Weights of a small GPT-style language model, trained from scratch on English Wikipedia.
Size: 8 layers, width 128, MLP 768 GELU, vocabulary 8192, 3.18M parameters.
Architecture: LayerNorm before each block, no biases in attention or MLP, normalized queries and keys.
Each number is 128 + 32 x the weight over its row's rms, rounded and kept within 0 to 255. Layers, rows and columns count from 0. The size above them is the row's rms in percent of the matrix's.

# layer 4 MLP down (transposed), 768x128, rms 0.0802, rows 185-237, columns 0-63
size [105 112 100  97  94 100  88 103  88  84  98  96  92  98  90  93  84  92  93  94 114 102 101  98 107  95 107 112  90 108 103  98  87  95 102  86 106 107  90  81 103  97  92 101  87 101  87  94  88 112  98 102  87]
[[183 169  88 147 157 140 137 137 157  91 169 128 168  89 104 156 174 174 163  81 134 101  69 149 119 156 128 154 162 138 147 118 113 145  93 128 160 157 183 133 120 121 137 159 125  99 199 138 140 146 171 128 119  99 107 118 132 129  53  66  78 156 186 126]
 [133 130 136 149  71 126 171 142 116 173 178 127  81 156 155 110  71 108 100 121  71  85 120  55 155 126 162  83 185  98 105  94 179  80 243  82 159  95 128 167 132 143 102 139 130 144 117 119 104 148 108 131 117 148 154 154 148  57 107 211 148  85 113 105]
 [108 138  69 121 105  83 173 129 140  96 117  94 171 113 180  87 113 158  82 120 127 100 183  88 117 171 128 134 172 108 122 146 131 111 127 124  94 163  80 128 178 139 224  90 136 127 129 118 118 114 194 107 104 153 182 142 126 169 100  92 185 149 172 133]
 [130 137 184 161 128 123 117  74 116 181  99 142 100 120 170  83 149 105 108 161 159 118 185 202  63  93 174 140  99  73 110 195 144 190 159  91 101  90 160 117 157  91 129 132 123  94 115 165  92 140 141 165  95  83 106 165 132 136 149 107 106 104  98  99]
 [142 127 114 146 214 127 100 175  79 107 144 183 130 156 181 205 148 157 151 120 102 106 175 138 110 121 132 152  71 108  93  70 184  93 155 129 134 133  98  90  80 133 127  73 119  91 153 123  83  81 141 113 102 138 139 104 143 133 120 142 148 117 100 137]
 [133 169 160  49 162 123 162 129 171 139 160  80 114 142  55 149 131 113  80 133 139 167 165 142  66 106 126 115 140 130 168 154 151 112 140 147 115 165  87 133 113 153 141  85 146 164 175 136 103 106 127 190 133 157  79 118 156 119 131  84 172 112  74 134]
 [101  75  82 139 212 144 162  75  60 124 135 172 146 123 104 146 115 153 173 153 154  78 105 120 159 198 131  63  85 136 149 144  91  92 104  83 168 104 154 106 149  97 108 154 148 124 114 171  84 118 121  61 169 120 148 169 196  99  96 111 152 138 105  89]
 [113 158 106  82 100  91 144 124 110 127 161 118 103 135 138 193 141 156 101 126 110 116 117 175 108 149 165  99 108 154 162 103 121 122  93 177 118 168 131 112 119 143 180 122  69 106  95 166 118 151 161 142 140 146 138  57 176 113 150 118 187 113 231 118]
 [163 155  79 129 146 152 107 110 138  77  81 170 140 141 126 129 181 129  91 130 129 106 129 143 143  92 128  79  65 133  88 102 171 145 167 155  68  75 126 122 132 135  36 135 199 183 145 118 128  92 125 161 194 136 102 125 100 158 120 102 135 149 108 151]
 [151 166  60 136 142 126 143 102 153 191  99 161 128 130 112 129 129 180 131 147 187  77 135 158 162 119  95  64 134 138 191 130  73  84 115 182 191 132 115 178  91  91 119 156 129 136 114 133 138 110 145 121 120  85 170 108 168 181 117 149 137  85 155 178]
 [134  89 130 168 174  85 161  69 149 146 116 106 172 114 169 126 116 210 119 128 107 121 145 141  94 136 156 123 176 127 129 142  93 147 149 131 169 122 137 165 136 143 170 156 193  92 134  78 105  76 150 169 141 129  83 109 163 209  95  64 154 107 170 119]
 [140 109 107 148 124 203 140 169  83 124 149 133 137 182 106  83 130 179 114 140 122 141 160 161 106 163 149 118 161 162 130 131 165  91 110 164 106  69  93  89  68 139  82 136 135  87 112 157  85 101 120 136 122  75 172  99  97 136 153 101 128 108 137 111]
 [139 180 154  75 111 189 134 114 163 195 105  71 173 120  96 111 122 161  98 103 154 132 109 142  97 131 130  83 166 165 113 119 102 131  74 160 103 139 112  92 162 174 117  96 170  68  59 164 126 148 162 117 178 141 103 131 159 166  90 108 175 133 159 144]
 [162 125 110 164 180 160  89  84 125 131 142  66  98  52 118 125 164 153 112 124 134  53 101 127 201 159 116 141 119 125 118 127 120  80 172 134 139 136 120  75 174 125 108 103 129 130  66 194  80 114 130 132 123 130 104 175 183 131 102 136 186 145 149 117]
 [ 70 137 164 150 133 147 104 115 138 143 124 112 130  67 166  78 151  94  83 140 118 157 131 156 123 119 130 114 126 147 124  89  38 189 119 144  92 132  75  93 163 159 115  77 189 119  98 154 141 161 130 151  82 160 163 152  83 145  50  80 137 156 150 202]
 [117 131  78 196 117 176 125 156 146 150 160 105 117 196  98 123 143 117 128 160 139 107 115  97  74 184 141  73 145 174 155 126 121 100 134  63 115 130 182 170 109  62 119 154 138 151  87 113 104 122 162  78 118 188  99 106  80 153 128 109  93 156 132 159]
 [ 66 157 160 144 137 129 142 117 156 127 153 214 111 145 130 160 104 177 113 129 110 133 145 151 129  98  93 127 105 165 109 100 115 138 142 161 190  87 144 110 136 180 131 133 118 118 122 139 120 120  92 132 137 106  92 125 107 107 142 170 138 160 121 153]
 [174 112 148 106 138 100 154 125 158 139  83 132 129  98 135 104 187  72 103 148  75 144 217  73 126  75  91 106 165  73 112  97 122 139 130 169  87 120 110 110 168  84 165 154  90  79 142 125 176 129 145 129  92 112 169 154 157  83 151 112 134 131  67  95]
 [ 94  71 146  37 102 130 104 129 119 130 128 163 150 193  88 115 135 132 137 109 107 179 147 121 116 120 134  75 179 135 120 172  88 158 141 153 134  85 163 161 118 129 110 104 164  82 122 109 150 177 119 127 101 151  96 115 122  96 162 123  77 122 147 104]
 [118 110  83 110 101 144 142  75 120 116 166  92 147 157  73 180 123 132 128 180 121 131 127  61 134 132  99 169  97 165 109 143 194  76 140 122 102 173 101 109 146 123 113 164 116  78 160 118 131 139 137 205 171  56 140 103 165 116 178  54 237 143 144 104]
 [ 92  73 113 140 152 119 154  74 111 144  90 104 134 205 161  75 111 198 155 140 104 157  90 123 127 110 157  75 153  86  98 116 131 118 201  84 116  89  61 184 140 146 149  88 119  67 124 163 129 158 131  81 115  87 117 114 169 125 100 138 131 128 126 136]
 [138 148 133 151 126 157  95 153  85 138 101  86 118 135  62 175 106 230 157 156 138 144 115 139 105 150  84  66 114 123 101 136 117 171 127 141  93 122 174 163  97 175 131  90 146  90  88 132 119 134 139 122  99 126 103 115 148 143 109 153 128 122 132 114]
 [ 93 109 130 113 128 151 100 114 112 141 119  96 153 124 116 119 144 129 113 121 106 100 116 109 118 146 115 128 113  68 131 110 127 103 102 147 199 108 100 110 163 169  96 195 104 144 129 109 173 152 171 130 126  88 149  99 125 139 147 206 239  86 140 119]
 [111 156  91 170 102 139 125 117 116 167 137 165 129 145 169 109 140 126 145  50 156  76 116 173  97  99 132 139 159 157 188 151 132 196 150 164  96 141 145  88 122 111  82 129 113  98 123 131 123 103  99 113  73 144 157 160 126 117 102  72 147 143 157  83]
 [121 135 150 132 133 108 124 180 111  57 171 118 121  75 163 116  76 172 192 115 111  43 143 138 146 111 176 163  60 145 135 108  98 164 100 126 130 152 145 111 166 101 156 151 124 215  98 122 118 116 124  88 142 116 136 144 116 125 193 119  94  92  84  79]
 [100 102 152  73  93 140 151 173 121 130 131 148 155  98 121  68 125 153 100 139  94 133 133 158 151 146  97 127 163 135 159 149 112 161 148 118 160 107 143  92 173 104 131 139 100  84 165 197  76  61 174 147 139 148 176 199 155 179 159 143 131 149 121 123]
 [175 162 131 159 108 132 147 124 180 174 125 126 110 120 145 125 147 112 158 141 128 158 130 118  96 144  66  86 162 115 162 126 101 119 129 155 163 149 110  82 135 127  58 117 130 169 171 112 142 112 106 147 104 142 111 154 152 123 115  64 198 161  70 157]
 [128 156 146 173 132 143 108 132 175 128 101 146 140 125 147 134 147 125 128 146 115  66 124 215  86 111 163 147 130 111 123 139 155 181 111 131  68 132 150 110 134 125 136 107 147 108 140  81 151 124 120 103  97 119 141  87 127  95  35 120  73 168 118 118]
 [166  97  96  96 122 143 169 151 103 163  65 112 116 147  98 181 187  71 166  88  94 124  76 148 153  84  99 151 121 131 129 145 116 192 121 152  83 138 138 134 143 140 111 143 144 155 171 137 163 141 110 113 145  94 111 135 147 122 132 103  97 167 100 111]
 [122 120 139 103 148  64 122 118 120 174 149 173 174 105 100 148 124 108 167 178 103 112 145 112 136 159 137 147  69 147 123 160  94  99 159 116 177 123 162 149 144 122 168  97 130 123 124 157 187 168 135 127 181  95 136 151 136  71 143 168 111 227 112 133]
 [131 157 114 136 119 123 145 164 148 164 148 114 147 126 149 120 137 145 129 168 159 102 117 105 174 120  97 181 163 126 146 150 130  84 152 115 141 118  73  87 123 143  94 103 150  80 146 106 149 149  96  96  66 132 136 145 129 119 121 168 224 101 103 112]
 [112  88 140 162 145 154 106 100  70 120 102 108  75 141  91 115 119 133 164 183 139 184 131 124 149  85 104 180 201  81 145  82 120  81 110 171 141 100 158 131  97  94 116 143 127  73 137 107 105 147 144 124 167 130 129 105 124 105  92 110  96  87 154 162]
 [136 162 112 131  79 176 198 115 190 149 112 124  80  97 144  94 154 107 170  87  96 153 119 132 156 159 113 119 121 132 197  95 163 107 106 120 188 134 100 133 132 135 168 115 118 115  82 160 179 130  90 159 109  91 170  87 197 108  98 153 120 127 124 163]
 [145  97 114  73 112  59  95 143 136 155 209 133  78 104 172 102 137 140 163 135 221 159 119  52  64 119 114  95 118 146 159 156  70 168 120 110 169 113 118 168 111 197 137 133 169 121 104 166 130  92 151  87 150 109 115 116  58 176  65 175 137  96 125 141]
 [156 174 134 155 139 127  57 157 113 104 126 107 118 106 127  87  90 158 128  40 167 100 178 144 112  91 142 153 131  92 165 124 169 153 118 159 109 122  85 118 157 137 137  69 135 131 111  85 185 130 111  72  57 159 126 119 109 138  45 161 147 113 106 165]
 [108 128 130 112  73 129 143 112 130 106 115  88 166 124 171 106 130 170 130  86  89 146 159 148 118 113 112 128  83 121 156  84 136 129 133 133 183 117  66 148 103  93  79  94 187 211 159 151 147  92 171 160 114 112 110 104 144 172 111 130 147 164 143 168]
 [ 90  77 108 113 145  99 132 172  60 119 128 145 125 181 150 116 149 145 104 125 140 178 112 142  96 110 166 183 120 130  88 156 124 133 146 143 110 163 152  99 160 121  96 133 117 144  80 112  95 139 122 156 211 135  58 137 129 143 134 131 137 199 118 101]
 [108 223 179  88 118 114 108 176 124 124 103 181 164 158  73 129 178 121 113 145 124  64  71 179 146  81 124 140 162 108 134 151 158 139 113 167 127 140  81 137 157  73 128 106 121 169 132 105 105  76 173 203  83 154 111 129 127 157 139 105 136 159 166 111]
 [155 160 122  96 147 139 151 148 138  99 128 156 123 112  71 163 152 134 119 180  89 196 137  72  99  95  96  80 117 139 167 141 176 182  97 162  83 128 140  81 135  91 136 176 152 167 155 144 145 109  97 131 158  64 109 103 134 124 162 167  42 149 127 183]
 [112 112 163 162 170 141 118 118 182  84 144 154 138  82 103  77  93 137 136 163 108 154 111 132 113 129 112 100  96 143 154 167 120 122 138  79 124 106 137 120 135 133  81 157 122 116 106 154 111  89 125 158  70 123 174 141 126 144 119 133 102 103 149 215]
 [148 164 169 161 142 111  73 103 156  77 138 116 139  93 129 127 115 124 112  96 110 149 101 137 112 143  89 147 176 137  77 118  93 184 116 158 115 152  92 115 198 117  28 170 160 155 153 157 143 113 150 120 156 150 163 124  98 109 104 136  80 140 131 135]
 [113 189 103  92 131 124 177 119 104  90 119 167 115 103 149 146 151  83 155 102 150 131 116 161 128 125 125 135 165  71 105  95 149  90 131 109 138 111 120 157  81 111  83 141 117 112 189  87 188  94  94  65 116 168 126 122  26 156 136  65 125 133 144 197]
 [ 79 163 128 143 141 126  90  93 132 115  79 153 119 122 104  97 118  84  63 180 122 100 142 160 145 165 140 121 137 158  90  96  81 108 165 134 168 124 134 127 142 129 174 100 126 131 148 112 153  83 131 132 123 152 145 149 118 130  88  78 120 162 113 147]
 [117 121 113 158 145 175 104 136 149 152  48 131 169  86 185 110 154 149 145 110  89 149 132 190 150 174 107 144 137 105 105  79 113 106 160 116 155  72 118 192 116 133 126  95  83  94 133 154 168 118 131 125  56  97 136 139 198 130 209 114 161 109 126 162]
 [130  74 157  78 166 142 113 117 133  96 100 104 124 121 106 174 102 196 163 157 108 115 117 106 162 124 122 145  78 124  85 190 115  78 133 132  99 123 145 166 153 103 110 165 170 122 167 116 102 139 137 122 146 149 139 171  82 139 139  80  85  53 119 144]
 [142 141 133 192 180 153 157 146 200  80  93 143 138 187  81 105 161 142 122 223 109 133 192 113 101 122 128 122 114 152 126  84 141 111  70  74 147  80  47 121 179  85 141 163 168  98 144 125 126  99 175 125 127 162 161 139 156 130 105 142  86 113 130 125]
 [108 135 172 138  95  99 114 119 146 103 144 140 127 115 186  87  86 157 185  48 143 134  95 112 112 173 123 178 180  95 171  84 121 176 158  82 165 174  63 125  94 100 146 110 188 155 153  86 197  94 149 154 150  91 147 101  92 161 145 105 164  83 127 150]
 [148 147 139 121  83 113  48  90 108 148 127 156 149 109 115  91 133 107 168  76 208  91 117 139 143 183 131  91 138  87 130 162 112 112 129 137 116 138 173 117 150 117  97 121 121 119 105 147 126  96 184 112 181 133 124 128 126 102 145 186 189 131  91 170]
 [142 126 162 158 151 132 170 142 124  90 148 198 156 160 122 207  63 130 129  93 149  91 167  93 133 132 115 117 183 113 133 116 144 110 101 151 100 114 158 151  93 164 192 146  85 157 135 113 123  98 132  92 173 183 175 129 150  85 162 112  89 111  84 121]
 [164  93  96 132 126 154 109 108 159 149 142 128  97  81 122 107 160 151 184 132 145 173 150 125 138 160  71  91 181 139 204 214 149 152 161 100 146 137 151 109  98 186 197 125 154 153 132 134  86 128  84 136  95  93 101 145  88 137 109 114  95 124  85 117]
 [134 160 205 132 139 126 139  84  93 174 135 110  86 106 103 145 159 157 134 148 156 211  97 131 123 157 136 162 149 114 124 145 127 140 126  42  99  82 177  74 119 153  68 136 153  99 121 105 167 169 139 131 145  83 113 120 147 106 166 135 116  76 124 146]
 [153 163 165 139 151 126 153 108  92 141 121 173 146  94  61 143 112 116 142 133 104 151  91 124 161 111 111 132 160 101 137 135 140 105 120 170 158 134 172 112 146 169 105 128 132 163 152  91 191 150 122 129  92  44 125 150 102  80 126  93  69 135 124 151]
 [139 147 127  66 148 107 148 123  75 163  91  99  89 137 142 136 166 197 142 124 132 104 115 107 106 128  87  94 117 139 129 145 110 127 156 110 115 126  97 120 132 134 144  65 182  58 173 115 143 149  67 108 122 105 172 159 125 126 170  91 126 128 127 138]]
# layer 4 MLP up, 768x128, rms 0.197, rows 186-237, columns 0-63
size [103 100 103  99 106 100  96  96  95 101 101  90  94  96  97  90  95  99  98 110  99 105  97  99  96 105 118  91 106 111 101  93  96 108  90 102 103  97  87  96 101  89 100  96 100  91 101  91 100  98  99  88]
[[ 88  98 125 150 135 173 126 145 125 129 161 108 122 175  92  96 113 143 159 132 198 164  71 164 103  95 162 120  68 129 112 150 112 169 122 164 155 148 144 154 145  43 144 156 132 131 196 149 149  67 126  94 112 190  93  98 148 174 139 140 131 121  73 135]
 [110  90 103 124 117 176 134 142 211 167  96 132  97 124 104  71 146 148  97 156 149  99 107 153 151 128 134  85 137 144  98 163  78 140 167 108 148 102 139 113 117  96 161 115 130 131 141 100  98 163 109 161 159 163  96 104 119 108  93 136 135 102 170 132]
 [141 209 171 178 193  65 187 139 105  79 123 129 143 164  94 131 186 134  85 101 136 101 137 115 162 147 200 146 152 123 138 101 144 101 114 136 124 100 137 109 103 123  83 119 150  75  94  80 179  92 127 148 130 139  99  95 135  72  83  91  66 108  92 169]
 [160 100 174  62 114 107 134 178 128 124  99  39 113 108 105  66 131 110 167 170 132 159  63 148 170 100 197 125  80  98 120 180  93 122 124 118 148 109 167 137 172 140  91 141 125 111 120 153 140  94 131 125 166 187 151 137 124  90 111 151 162  51 145  52]
 [ 79  61 124 126 132  87 135 116 117 181 133  79 126 164 164 119  74 119 106 182 146 107  90 122 132  76 117 197 116 177  90 139 109 108 164 123 166 100 159 123 115  86 137 165 156 135 137 156 159 108 145  97 138  69 132 153  89  72 191 180 134  77 136 116]
 [150 182 128 142 150 151 111 133 127 147 104 148 158 113  97 114 125 144 153 165 133 114  63  89  77 100 131 154 136  78 106 192 191 130  66 121  97 122 116 158 102 108 121 104 122  86 166 127 190 144 114 138 149 121 130 111  81 116  93 116 118  65 124 119]
 [117 167 123 117 145 136 167 125 109  72 153 134 170 117  34 122 138 133 120 167 137 157 154 120  92 162 147  99 132 138 127 101 145 137 169 137 108 190 114  94 115 110 124 123 108 139 154 122 144 167 140 194 159 117 132  64 124  96 103 171 110  67 138 104]
 [124 103  99  83 116  96 186 166  77 130  94 131 190 102 126 165  82 106 144 171 101 142 142  90 130 151 183  93 159 154 142 147 129  82  90  57 181 128 117 150 114  86 183 116  59  76 124 162 128 105 153 138 126 105 148 115 126 117  98 133 132 153 179 114]
 [ 99 154 172 121 186 136  59  69 100 127 105 161 215 144 137  82  90 106 128 111 149 134 122 118  99 114 145  85 130 123 161 167 161  89 116 150  82 106 192 146 100 156 133 191 116 116 164 228  97  95 152  93 144 160 155  86 100 110 111 107 125 134 132  85]
 [164 164 119 146 148 114 125 186 104 112 154 107 149 170 133 119  98  77  82 146 162 186  93 147 146 108 154 147 124 157 148 129 137 113 140 179 157 149 237 110 120 163 153 121  95 127 170  14 146 107 133 120 145 147  96 130  73 123 158 103 115  72 137 112]
 [137 196 129 139 104 113  95  82 164 151 110 118 130 156  84 157  80 104 133 125 145 142 115 107  67 141 142 167 141 120 172 124  38 122 127 107 130 101 135 149 171 137 115 106 136 139  89 189 109  94 163 123 185 119 213 177 136 121 138 145  76 171 162 152]
 [103 107 126  84 139 137 173 100  86 157 158 114 151  86  98 135 117 152 175 162 158 147  91  94 106 138 174  76  85 144 125  93 130 102 120 118  61 121 211 166 170 173 183 170  85 132 105 144 108 127 120 165 129 121 116 106 142 142 133 116 160  38 115 105]
 [ 81 149 113 100 127 122 127 174 153 205 107 185 171 123 140 108  41 144 178  88 151 127 144 160  97 116  90 116 163 153  73 132 123 158 154 115 132 129 115  83 121 115  88 133 134 144 190 142 117  83  83 110  67 123 120 133 143 191  86 146  72 141 117 102]
 [128  69 112  90 183 145 124 156  98 130 148 186 145 164 124 133  84  99 137 163 118  69 157 140 120 114 130 122  93 129 152 169 134 115 130 147 158  98 136 131  81 111 223 142 124 116 205  79 169  72 124 119 127 108 122 108  69  85 182 144 155 179 108 114]
 [142 109 158 104 154  97 100 104 109 137 113 140 110 131 100 148 129 163 177  84  73 153 113 101 145 101 111 175 124 112 115 161 113  74 101 138 110  86 156 111 127 129 131 193 179 141 171  86 168 157 164 145 149 145 199 110  83 102 139 104 123 121 131  92]
 [172 130 149 159 177 188 143 109  75 106 131  95 121 115  91  86 149  88 179 115 135 133 153 124  90 157 166 120 101 112 134 133 140  51 165 116 110 119 116 129 133  62  93  59 145 115 164 130 120 108 162 108 141 151 149 149 120  73 137  82 138 134 160 105]
 [129 169 106 181 112 150 139 115 182 194 211 141 129 109  98  91 119 121 115 130 197 139 162  90 109 131 162 104 142 126 131 173 111  81 205 108 118 105 107 116 120 136  28 141 105  95 111 121 180 139 161 149 150 103  50 152 135 154 106 176  67 112 137 128]
 [136 144 115  81  22  87 167 127 131  73  66 149 155 148 190 178 143 114 137 188 125 139 113 102 100 124 168  95 136 155  84 165  97 159 127 153 171 105 134 161 126 149 151 156 107 155 140 128  44 116 144 121 156 144 143 139 122 178 202 186 119 139 123 113]
 [127 166 120 131 181  76  91 187 156 176 168 163 118 124 168  51 168 143 118  94 131 164 158 164  79 147 114 144 113 122  73  60 128 128 152 126 142 104 111  69 155 174  98  99 116  90  49 105 166 130 124  73 106 139  76 140 169 111  89 109  98 172 106 163]
 [129 111 140 104 114 125 171 125  94 108  85 157 132 148 177 146 144 140 108 134 153 188 118 134  83 170 151  91 138 117  88 140 136 136 125 119 144 125 106 159 105 137 197 104 114 170 134 120 167 125 121 128 137 173 111 107 138  83 113 185  97  67 122 228]
 [128  97 106 105 140  92 133 178 147 195 126 130 153  86 118  69  68 154  91 143 179 103  86 126 176  73 133  89  97 153 111 143 116 154 126 141 162 145 138  75  74 125 185 138  99 138 170 121 122 135 138 133 170  79  86 120 175 126  89  57 174 145  99 116]
 [160 130 158 163 149 106 154 132 197  70  56 145 109 151  74 109  91 127 102 111 121 171 148 122 103 133 124 168 161 116 119  65 114 133 114 113 148 118  67 145  42 118 127 129 142 115 101  96  96 163  90  97 148 165  99  72  90 168 107  84  93 140 115 195]
 [155 138 177 125 146 100  95 167 121 188 122  56 153 168 148  96  92 120 159 163  98 101  89  92 121 146  98 125 172 132  51 118  59  58 100  93 172 129  65 195 163 110 170 139 115 169 121 124 129 159 101 131 123 134 138 142 136 141 135 116  90 130 159 162]
 [159 172 149 102  99  49 161 136 131 110 129 119 159 111 141  84 155  63  83 167 114 149 117 145  51 136 104 133  94  50 130 127 145 125 103 112 152  98  98 141  88 121 163  69 115 152 143 105  82 151 148 176 154 145 109  99 137 157 138  90  95 140 110 113]
 [ 85 148 131 169  94  83  66 114 162 144 125 152 110 106 157 126 140 149 163 148 111 115 169 144 102 149 143 163  85  93 129  94 176 121  90  85  67 132 138 119 145 158 132 137 133 163 133 122 143 209 158  71 137  90  92 158  94 104 105 184 102 187 141 164]
 [111 116 142 187  70 187 152 171 127 140 150 107 145  89 105 110 113 124 127 128 135 120  90  78 114 118  89 162 144 100 127 156 105 142 165  96 130 115 112 139 136 100 177 127 116  77  43 134 156 145 108 133 128 118 133 134 123  80 125 214  67  49 129 152]
 [110 144 195 150  89  87 122 198 122 152 162 163  93 128 181 104 122 123 130 106 154 107  92  75  75 111  98 121 162  90 144  89 139  93 155 129 163 119 143 110 100  83  99 140 100 117  65 156 166 168 175  60 104 137 110 120 129 167  82 156 161  50  90 153]
 [131 140  85 146  91 137 105 174 134 172 111 140  94  50 186 120 105 102 122  73 181 122 132 116  84 133 120  93 120  73  93 111 135 146 148 141 175 163 120 136 102  84 128  95 135 157 127  98 160 147 192 142 158 125 114 141 132 135 136  96 119 143 112 109]
 [ 87 156 126 191 102 158  98 149 138 155 114 121 158 131  77 151 147 120  92 137 161 202 118 110 117 100 102 124 146 117 136 111 119  94 163 128 121 104  77 172 108 155  78  81 102  68  98 118 192 185 173 158 126 111 145 102 100 132 142 145  91 155 154 134]
 [154 103 161 115 149 130 121  52 125 159 105 180 138 115 119 133 123  82 167 108 145 135 157 128 144 132 202 140 132  95  79 104 163 130 188 131 147 102 139 124 182 131 174 102 126 103  96 119  56  99 103 154 101  69 123  87 100 107 115  94  93 157 141 127]
 [133 140 133  68 150 135 106 128 155 112  89 102 186  86 112 110 149 125 174 118 100 124  98 155 107 125 131 148  98 113  99 213 183 147 139 116 179  97 128 140 115 157 139  54 152 178 137 131 103 104 120 138 185  84 169 131 122 108 134 137  91 126 115 101]
 [149 158 137 104 143  78 121 132  82 112 183 111 182 128  92 204 160 135 162 146 171 101 130  56 112 131 157 122 134 138 122 130 143  84 198 166  88 157 114  90 128  74 103 163 127 165 166 158 115  76 136  79 151 173 101 162 110 127 104 121 139  73 143 155]
 [ 65 121 145 124 144 141 146 139 144 131 193 192 111 135 118 177 192 129 109 145 152 142 166 129 126 117  94  87 118  98 113  79 124 102  91 140 130  98  12 175 139 118 102 118 108  91  61 132 106 105  94 162 161 119  91 164 148 118 183 106 116 166  89 138]
 [136 147 106 133 135  96 119 170 128 155  77 120 103 189 125  61 104 114 104 113 152 103  91 159  63  77 122  90 109 101 109 158 100 144 122 109  92 133  76 151 116 122 169 183 183 135 164 148 154  77 107  97 176 103 141 126  81 143 188 157 167 110 143 150]
 [140  99 148 140 163  77 152 151 153 116 143 136 136 115 107 115 138 101 151 128 112 119 120  93 139 115 126 127 170 103 114 104 194 150 149 158  34 136 119  97 195 160 136 164  97 118 141  61  81  90 178  71 157 151 108 196  95 143 156  60  99 125  88 126]
 [119 126 122  95 125 114  92 101 126 169 155  68 100 128  44 140 138  90 165 113 117 168 104  87 161 123 115 121 132 140 142 143 101 158  96 108 224  98 128  91 145 151 149 168 138  83 190 147  69 143  95  76 136 122 161 144 109 169 107 109 128 123 107  94]
 [104 102 128 121 163 105 160 202  81 103 156 182 121 133 140 115 108 149 128  53 101 143 158  87 112 153 142 160 125 120 136 117  93  94 136 131 132 137  90 119  85  97 102 167 141 117 128 162  91  75 131 133  90 151 155 121 122 123 114 184 157 139 119 151]
 [127 106 104 127 126 111 168 123 116 116 119 109  89 143  72 119 127 132  98  60 155 116 189 132 161 122 116 120 110 149  53 122 139  88 166 121 146 149 124  97  76 157 108 123 145 120 192  97 189 144 104 215 142 160 109  93 121  61 148 139 125 129 189 115]
 [186  99  86 153  93  95 141 152  78 152 163  75 146 126 148 143 169 109 162 124 166 143 116  97 126 114  87 110 151  87 139  77 173 115 120 107 164 138 111 111  89 155 127 106 108  71 155 120  90 128 121 172 137 119  84 149  75 122 142 170 129 132 159  54]
 [ 62  77 115  61 162 103 164 176 154 163  75 112  64 112 154 114 117 148 112 136 118 109 101 105 111 180 147 110 110 132 149  83 155 157 204 145 103  96 166 112 197 176  70 143 164 164 130 138 111 146 165  96 139  71  89 185 143  68 147 172 116 128 125 156]
 [ 68 146 132 106  76 153  94 155  95 150 168 140  91 130 106  62 113 155 107  89  63 175 144 136 146 122 139 120 113 123 160 132 106 166 121 138 148  86 134 107 177 142 141 127  84 137 120 157 115 107 145  82 165  39 166 136 128 138 147 178 140 119 114  98]
 [ 71  95 100  80 121 159 152 123 135 117 149 110 109 103 122 141 118  99 171 166 175 185 138 141 100 144  93 161 111 104 158 156  64 178 126 123  60 107 116 119 102  76 106 182 138 173 127 120 152 149 126 142 121  81 104 134  69 102  92 139 124 166  99 150]
 [139 171 159 111  93  58 131 106 152 101  89 152 129 109 119  94  63 144  60 129 144  71 105  53 112 126 144  96  70 156  86 125 169  86 109 150 119  86  54 145 152 164  85 120 135  83 116 176 133 153  98 193 114 104  87 153 103 147 124  94  86 145  99 134]
 [144 167 122 107  70 127 115 135 111 129 179 191 162 131 111 155  98 107 118 108 122 148 130 192  79  53 139 113  87 110 112 132 137 138 113 168 160 171 134 113 195 107 172 130 107 149  64 131  73  95  91 115 136  90 131 126 142 100  70 106 116 172  97  92]
 [174 198 131 158 126 136  88  94 137 136 153  88 134 136 145  85  58 150 156 150  97 161 176 113  50 138 129 173 121 148 160 145 105 138 150 132  62 117 134 128  88 118 127  83 109 157 180  97 103 163 175 140 182 143 101  95 131 107 110 130 176 159 101 117]
 [154 158 159  84 152 117 146 137  64 148 146 141  65 125 145 146 159 107  93 150  67 114  66 164  77  84 102 112 146 151  90 149 147  84 142 126 105 125 159 111 112  99 116 144 110 117 119 144  97 116 108 137 182  77 124 110 122 112 151 108 128 182 217  69]
 [140 180  88 172 173 116 168 118 155 139 156 145 174 133 102  95 128 135 106 150 144  72 183 126 133 137 155 165 135 115 118 122 116 164 157  91  88 142 122 131 119 151  95  46 151 134  85 175  86 145 102 126 141 155 138  89 187 128 100 122  74 158 120 150]
 [129 172 130 166 125 159 103  93 132 149 154  92 132 143 133 133 153 118 124 146  95 170  99 150 126 207 215 118 209  86 100 171 164 165 140 160 142 137 154 162 146 139 140 143 106 145 151 135  90 110  92  43  85 149 135 152  88 107 126 121 139 140 126 129]
 [135 149 163 124 147 122 160 182 102 145 123 120 168 190 145  90 100 135 134 136 105 133  54 160 144  96 174 180  16  80 119  75 145 130 119 127 189  69 107 124 124 123 109 116 139 122 150  99 131 117 191  84 135  87 113 110 144 106  81 133 147  91 148 149]
 [130 155 126  63 122  70 149  49 134  87 115 132 134 190  97 155  74 105  80 137  84 143  78  59 149  99 131 167 112 105 217 140  83 132 174 124 118 151 156 113 122 178 122 181  72 155 106 205  82 138 148 155 110 118 130 108 131 105 165 137 173 155 130 138]
 [ 98 147 126 149 155 166 104 142 161 157 198 138 136 205 213 122  91 131  92 115 111 111 124 104 137 169 112 146  80 135 107 156 119 191 162 146 138 156 145 107 130 128 103 179  75 174 128 114 122 101 134  61 125  53  97 125 129 151 137  52  91 119 108 123]
 [ 91  59 114 194 161 179 150 177 182 121 160 174 137 119  60 153  80 115 101 129 118 146 127 131 152 165 146 142 128  72 147 152 108 165 117 142 146 160 186 130 124 136  99 189  79 148  58 144 110 131 161  89 118 129  98 112 119 142 144  95 134 153  89 127]]